config.toml
num_hidden_layers = 13
hidden_size = 512
num_attention_heads = 4
num_key_value_heads = 4
head_dim = 128
intermediate_size = 1024
vocab_size = 32000
hidden_act = "tanh_gelu"
norm = "layernorm"
norm_place = "pre"
norm_eps = 1e-05
positions = "rope"
rope_theta = 10000.0
rope_fraction = 0.5
qk_norm = false
attn_scale = 0.0884
bias = "none"
tie_word_embeddings = true
parallel_block = true
init = "uniform"
init_std_qkv = 0.028
init_std_o = 0.00548
init_std_up = 0.028
init_std_down = 0.00388
init_out_by_depth = true
optimizer = "muon_variant"
learning_rate = 0.011
beta1 = 0.9
weight_decay = 0.0091
lr_head = 0.00766
max_grad_norm = 2.0
warmup_steps = 200
schedule = "wsd"
decay_fraction = 1.0
decay_shape = "pow"
final_lr_fraction = 0.0
batch_tokens = 131072
max_seq_len = 1024
doc_mask = false
z_loss = 0.0001
train_tokens = 1801000000
max_steps = 13741
dataset = "wikipedia_en"
Each number is 128 + 24 x the weight over its row's rms, rounded and kept within 0 to 255. Layers, rows and columns count from 0. Numbers have three digits each. The size before them is the row's rms in percent of the matrix's.

# up: layer 4 MLP up, 1024x512, rms 0.137, rows 310-334, columns 256-383
# down: layer 4 MLP down (transposed), 1024x512, rms 0.0692, rows 310-333, columns 256-383
up310 096:123116137105129137106090143153121154148123134133128093141135141117122140112168151133122159120093104159156105111100141148157084108148174135122127103162107159151170112117118072153118187138148108125100127193140147127175140081146096125121090139096078153149148149117138119105141121110128130100149115087133140147124124139114139156110096132084141111123157093124117077074118100136135154106105
down310 102:097155141115119101135118142092160146098141159123127132129178094128121140118134141111125084110110113115148156148132150151099125101151082148085171116139125127127130158128130105118107129127149142132103109124158146137139105120117137145133147092054085141085131112126156148135167122142150154106132136156130135120088140094136121172143129157130093164137150131115115144100140150135133155071085
up311 091:136178127130127111135160115134137057189115118078108121166117172171109100097079093136103120124142149130114128113100115128125116137101112121147126143119148118143123138111117189178135165158118104150126091160140119141135112127100145155106165098133173121130113106133124131134139115114129086158140077162112145109119161178135106138126093114140165135097149098125175116116142126160142149087151
down311 102:140132089133143081125153146098097098174163139145128124160160123125146172087124112174127164157150122090102144169120125131129147150115124112143128089104107123116149116085088146092148157146163044124132117133111147107113124127150120156129161135115132131138114169099149174152103107117135095143172118133160101139075134130143104175118112117078134131125117133147137115180170082157152090133133
up312 098:141160171114100129149155179130145147145086144131119127122104159172135107116113098062128137145128132164097165141119137104150100137141124105130143136127149117122123127093146125152135154125136112167119106161059105156130168161052131161098108106120144138124150145113139117125143108166161139110181169138120121145144102125152139105118108129092102112116120150166149103125125155112118147128162
down312 103:095097118180097135108099144138102144140125253108123131172117130108091126109086143157127081147148168162113132152150133167117098154154121115128120145118110119145138115111143169140147139089125145135141121081166160119128123162093134148106139149106144150134129090144135148108123136140118086116138144124103128080124128160120172149126140148129072121145163185122168077117130110106146112145133
up313 097:129157123100107131145142084147182109118126139136154141146114157159148140106118125124120153112139133135074134136137104134083084110139105136154094145129147130153186096171131143160090140088184119115148114101135139111146144111081127153152104116116080113143128106166156111108104124163055131151147140120137112131127086115117064091113088123143101127107132119105166135136109108137151129152121
down313 098:098116115132081140133112079095092114135103102199126101158116152157121117100172119081149142128132170134138153064152124125085131125166107131112115097085122073126142151156144174123133129143131128136100127098152127136114140112145100154156141161122151160149124150128093090141108131111155101127137160136141122107121114116089118123141141097156133127149102157120084134141117140142134087137140
up314 107:123130142130121133124164113132123119146130106095180142167124113111119138146118107130100073144133113108140154128112177098148122132127146153140117138208107130139130146111152107196087146145164172164137083091132129140104129110150161146145177121124153095085105127146126140105117161172107122132129148110140139150106126133151138106113122163172126113136169123121111103110119131092135129105127
down314 103:137158137092105164138128169142117121144110082104059119123119107130159102091140124123129129088134169119104110132136089138055087132124154131123099074102136112111141121150161076101152102112102114204116090110116130093097162146085101155115113147094133179163141172139117153145140108123147130125161114150168141082155107124125116129120159124124107120150122098128147153082141197139151130113081
up315 103:077091132130163152114121153074144123125136143162102146136115161154101135130139112152169127096131182161149183105169165148101110095120105155116087143142133136123169143102070097109092143114125108173154164179111118094135158137150114180132101145075105128119132099118095143114180105114133146172167100078124129127098174097158133087090148094100123124129110135129142101153114165141140141128116
down315 097:162144140155146113143144121144105196106129109092107114130150109077118103135165149111129110171118129125140143136140160124157125135161133113103125114182115156131104098124132113124136090135143098101137119110129100125121189156133123117125110114164069109120148145113091138107113149141130123126130119089116152156090135083122113152175134132107142136086133153148111128100117139123141158090155
up316 091:117115116114101091146111069179174187122122121106118131099084194130167118139105163181072164100133159106142148140108152128107091129109156083113123152128156158163144134107136132168126132148119091105163098165122148104158101118090114131132115102102116127111135142138120101112139087111151111157132145133170140053157095148091137133136087120181142139149117124100135085157131138118164132100142
down316 095:129144111130163113147166114124114109136135102115096161096102110115120105177135118132149122113127162117148096117101132106150174111130130100143156093126123104127130088128125091118070095154152116147110156110127116150122123059088122104138117103168134129160101178161172110120142101168126118122149118134128112106155171137106103113110073112120117100114110121123128122157157118155112098153119
up317 099:132087146129128135108159117131136144177129135102124121137144126151143134129078143142117090138118123131120166077125111158145125126120173093106130161115118154129139144156137121093122135087076106147112123103121116083146111125128121161169145161159132100171115175133101179148162134122181129117141147154130110107151145125116145088141144087109110149138105108146143122124122096149144119147132
down317 096:140148144099139106145160150070142098179155095130111106119153144089149172116095087123134104143086106112094103118096119100123101133157138096132120167143111137119109101137154117104119124117106103112139132113129150134106120155161106106149112131143100117127123147144108123153117140142113106143130101129148076093162165129129109120095169081115146119123144107157144185107132150101098172164145
up318 103:167132127116147095145098089171132097087125155139152168114127085094157125132130163153091158124093122177112151141144135127156172126178158140116134147106159129167134121096152099129136136126086150137126087110135157108109055112138141118137119117135102122084122124136126109083139152133112128129125081138131094116144110089161158159095118132133091171161116116163092106100071094149087149115136
down318 100:104147127151128127116131097106142118140130155124149105122104102115128167094132095130132166138124150097092108142152101111104153084145139116180118102114115112125109105118123147175163127160136139191132137145101088085155133149094166138056152133143107120126144144136135128171086158099121125142140106111140111115079153104162116138115134121137113081119148125170159130120085128096169064160123
up319 098:135152119133143176133076150104156121133133141146152133122106101099102116110148106137101139101113117127120149077155123108102116159118137162103182086120161133167134142156124130141122118106157114183144157111083112098173105144110103102107143097133124158150107092102140109170143115114117123172122154114122152078125120126122065096123130131114113149119152165122120125163119133126118106130125
down319 104:112150130156111134112145082150092111127107009125145123123179097144136141125137157111131163111157117126148099154109094154081150093079115148127104142127067142128152105104102116089130124159136124098141121104206094122106135122168129140134138140107160120138139156120098134130116152148129116098151092137115094157144115185124114169144121147118130103197097123142128104154142141134124115082144
up320 104:113131108146108135140144103145141157135137122115161119129100136111144137184119114079120143120147072128096145130140121186135142119168127102116120114155106117178165144168111132131100134102130102108087164104124136152137098134095111107100147098151142118157118112158105137131124150144096126120093114110119098098156126131114083136147102094128106130106137127111128116095096133153130131129119
down320 107:139134085107115130131101090157120104169128098109150059101102151161078143123115075161144123133136074139133163124147112110159161118132105130155112154108116128146161116119116135156160160132124203149158150081150135146103145114125134145093107094115126101128103088144133139107125143130138132117134140146168153151171127139145083155183151161094111133125138178116106119088139133135108103135130
up321 094:119140150135152139120155151154100117131117110111147146162147149149176156168155137151143126138101109103126118176134121158147161117116138166140116083106116130106130153160079104142167137132115158073119101162116067148115197119145131161184088183127120117120119129128110114097097155135111103136114153142075176150123125131136134144114099080140160131083160137134120120157171129105124116119128
down321 097:136135107121152169107125145116124135112128187143076110059176104131128134128099142136105126121078139166132120103141156143164127131118112115146101132105116128139131111101164142150106143105120069105108140123108140120089088187116170129101125109109157129116107136148117111159127076111119127149124113099095106096138131145102079123131156159153126121166127109120108110112136116111141146085125
up322 101:157148154123135124140144146164112116118162094139092100121111125137140082124124115128157124105124113117146122098085114121096099122120138117114179126090114156117121109146135152126134139158150170128141123152147087138140147115135129114101154090147149133185129169116121147130131167171142146146084136159124070092115157144144143135138151145134130113164165093122114122120147133130148123117155
down322 101:129147143132165115142113125128139136086136063154117158080100145198107175131110128156120129170135124110112110116187109125133137144095162143080130155136144122133128158130122130116125112151146106100078130073147097117112145122145114120106148097118137163153137127094141131130111109130109088134096144132123164149143131107097133122132099160150127183157163117160135137109146121132110152138161
up323 101:136140123131096122120103134128131137158117131109104152131122127127126103150107145154127094126114127140132115130127140121155096100088097130108150106134158161073121118169144094146115146121144088107078125156101105133123135116111151103092102105120144122103106092156146124090125114144138111159161109148142147099113157105101176108138129090136110178149088145151131144161145124146134141129142
down323 110:104151135113141140145134133106156076109135150119135120140159110137136088104131122110064153120091108132128139140127091136136152137132175130158125136137139191167094180116097139132148148159109129104126135169147127134091131120114132113124102126089129096104124128174159127129146133122140119144119126110136103125113122112158169109107142129103133177179123165104140147118155150085153133099152
up324 099:096133159137094120156144112144128149091136133103170151117137107165130135127093187138116155145139125149145090152140113133149111148128113130132102178108120129126118138108117100097123102092162146132130111113137119132132082094123096109174125110125051139130165135124118111101108115094149162160083138108145127136105109131103118082107169109093109145105111104130139147146152093109163186149102
down324 095:144100157128178106126151132155101136152155176115142112147151166131145132142091104108130061156157130115105144157092121130111176092137150108117116147168121125112137121150107151168155146131128142110105134158124140156147141135154181141096135147118104132078140165087130125138129139129144143100130119148126136108126130122097107120125094147127141160112046115117105118112163141169147107121167
up325 104:161195123145140078129141161141144109134109157150127140106118116103142132114105113113154122110166112079120140093115131132132094061092127163153133125154150138113164062132161107122103151123138120120132150151123107125116141160104127134138092126103139122082090156103146096113110128126125096136142140110193140121145151115184087113151154095123151112099129089130142140125164154132153158079134
down325 108:116135156145176164193133122123123122121173220088129138140148102161120103116132110097106163162141119117095112129145142128116136105147127098088123132116147169103134121131169132074145091122109111129155114119136130087109142161108133130124159105124131134130112095114077151157104135118113165098155145180111109130120127089120109143093132139117161153114118095118174121112099141133124114152129
up326 096:114120196116144114075134141140132131161140075107176111144114153126109146149083156108173122130122168132124076140103145122132087111163150155132141134072167146146134115146166115127141153119118084128120145139197113056121169082104141133133139140142091136108157135140094106151106143132140126120130125161127119117135163174163135077134127150079108139109123143148117117108155110141133141139120
down326 092:144130117127148097126137161131135069125090114148129137147119120163133117125116104102128123141132128139130103111184157099136166118128137139113170115133129157118138142162118135153099173129109126105103135094115132132139136121094153114062109132139164128128146121099162093107158100133121137151175111129135176092126144140146135137080134104115115158127100116105104094118139112133141131163123
up327 098:135137127105149106129140112142106108120113115070101129120088162156119151123127143124130142138106132117111121146122148123132127158158158126183139117133156096151140155138161135135117141115099149151138155112135132168149141081187180187130116124156118140136116135141158139125086132133133152141135095104122135138125144181163154177115085158124071144086116097117119129136070070145129123136147
down327 099:144127119171124113104072148094097101122130145121104153095125088127131136106096082145102106153172107145137108157156113090096143120095101154130111144096136132120123118126151099131095144089096114147116137130133164108116165135126135118116165121091111102143174088129120129145139142115126132145150143161161096064136085110144137101134149137066085108112178136162159073102132150167119095088076
up328 098:115153153136152123159119107178108167128090103111138135185084153108152139149140128139121095110125147136141096178143149141128135145171090115076077120148169151144116120171117085124110106106101115128131105132170136131138161164141106164161137126156075084139139113157069117123130135149112129141153109083171120052159118115146104126119098152111174139138160146172133120130105109130106148115118
down328 102:131092143124144127167153177147096142064137073163122144158148130106178125164117115147155124123100168085126109169143114111083124137103109128150164118133096122142139096141155137130124141157129101095156162137156142141113132120159103135123155154155105097133128153145087168079098143127120143134106098081105169148091132113097161115142149128107102154141160086142168144136105147107110132125130
up329 092:107101112111087116143119110158090160125170134110161136165140125122160136114143096149143061083133105131158116111137164131166178103120077108142137147113125127138123129135145122176134099122135164105115092119142177104122120137113132108128111142120074122152095152146193132137129111074138139126137128106109154121125092103139124110107129162125160125102136128099092122132072123142124096143144
down329 089:146117145146146138124113129074146156160108115133102146107160155120149086133147160081103108169099132104079165105132120120082128167109166128131131140083111157134131099129132094123130176134127159131142147145096127143170144147123115170140135093150137144139138099163100119129097175136120127146135149114118083148171134130149147113139113098121127139116135131104152127133137116149152116127137
up330 095:121114090102124118128097083138145114139156114152135135154114126141170164132133142125180100141159119138117166137149152102121142130149108115117136143124163111099169139145154121091119114100129089169115170137123136139067121125099088147143103126179117088144083104164093102126161134142132161123112124122126164107094148177119139107116105114153131110115118119130108140119133093177152172140142
down330 098:136084147129114109059114141128115175154150192141078121131120146183126112165144146126097110146104112118153106122133090109102100108128135134148143133156129152114114127115102145161172112098153133135120122137144137086153159088131106146134135106093067119127117127117143106098104122099104128146136132162140146153111107112152121114146128111148113114100136133123132113143162073102161134107118
up331 104:131145151121157143108107106140138153104123087084120110137119137123091152133141141138110098109161145176128152146154101127233161149141142143169121056127172104126124127103117127151130109150100121101098101161133113115131096108125113112098099124133139165115117113133120170137141093163173143128148120089151157149164136075146189151138128129146123136127145137137122094135109122092143141094112
down331 098:117112128128143176105104150094083091166108125149136152105167092148137126123111110109135145115148174069163109129088159140114140097122122149096108175122126110128132152163128126122089119116109072121188152118127118168141184115166164112156140138112085079131128126156140095141091183171066160131108097129125156116107122159127097115091116133103147131126134141119137138133138136141121129129102
up332 096:106148091125147129118141093116140115158124101125094150145111152096129168115125088136132110147126136111140099111069133092152130148142134143101123112120085150139144148141090111150138121118105109133151107147164157148151140177129139113106126100134125112120189120157141139098095141137096132139165156070174135133144117139078149132143162148083149154135124139118134103159128133162128148116114
down332 097:107115157145122123091137095149115168167133073141190139138129139121124134157136116136123159142149099122084112125074145144131184114126096125122132153137131185157136108111138092118099132111133107118155141145150092116108156105155184168148122148112096179120131125151102134106160129092105154101111137124138131133119152126173098145109099135133115097110130119098108136140125129124121130156141
up333 100:168140131135142148132153155108138150115183125125074150067123119132123138118083093129093133098123132149180137133140067114164154083130192144099127146112140082131107156122109071136128121141134171086115142064146121091151115115113160154105130123128138093126146115140122122115092112137114089149158115138114149132095159143147154092113136143139136126155128101143119137145111134121145124127139
down333 098:107108136152120142143090116106147145152139126106176094148132172158136157115125137154121109150130179121120090143098152133093128101135118105173133099137126124127117100116077124175132125133186137103152115139131144155164089146154121133128115105095154121093079130125122144100109122096120078146176128094173122121148165151087125126115127151153129103128107134156149187113120100152103147096113
up334 097:146100156115125142113147137136157110097100111133111117121109085125119137139166139126125136143058103138114145142116132132143110095123134116165104132128098159122132158180135176137113104136108123114149126117123108120136088147173172143138126133178110185115115132144148105143135135176190170158131114124128129138126107143167166161100138138172131120163114108111119152130141128143115107128116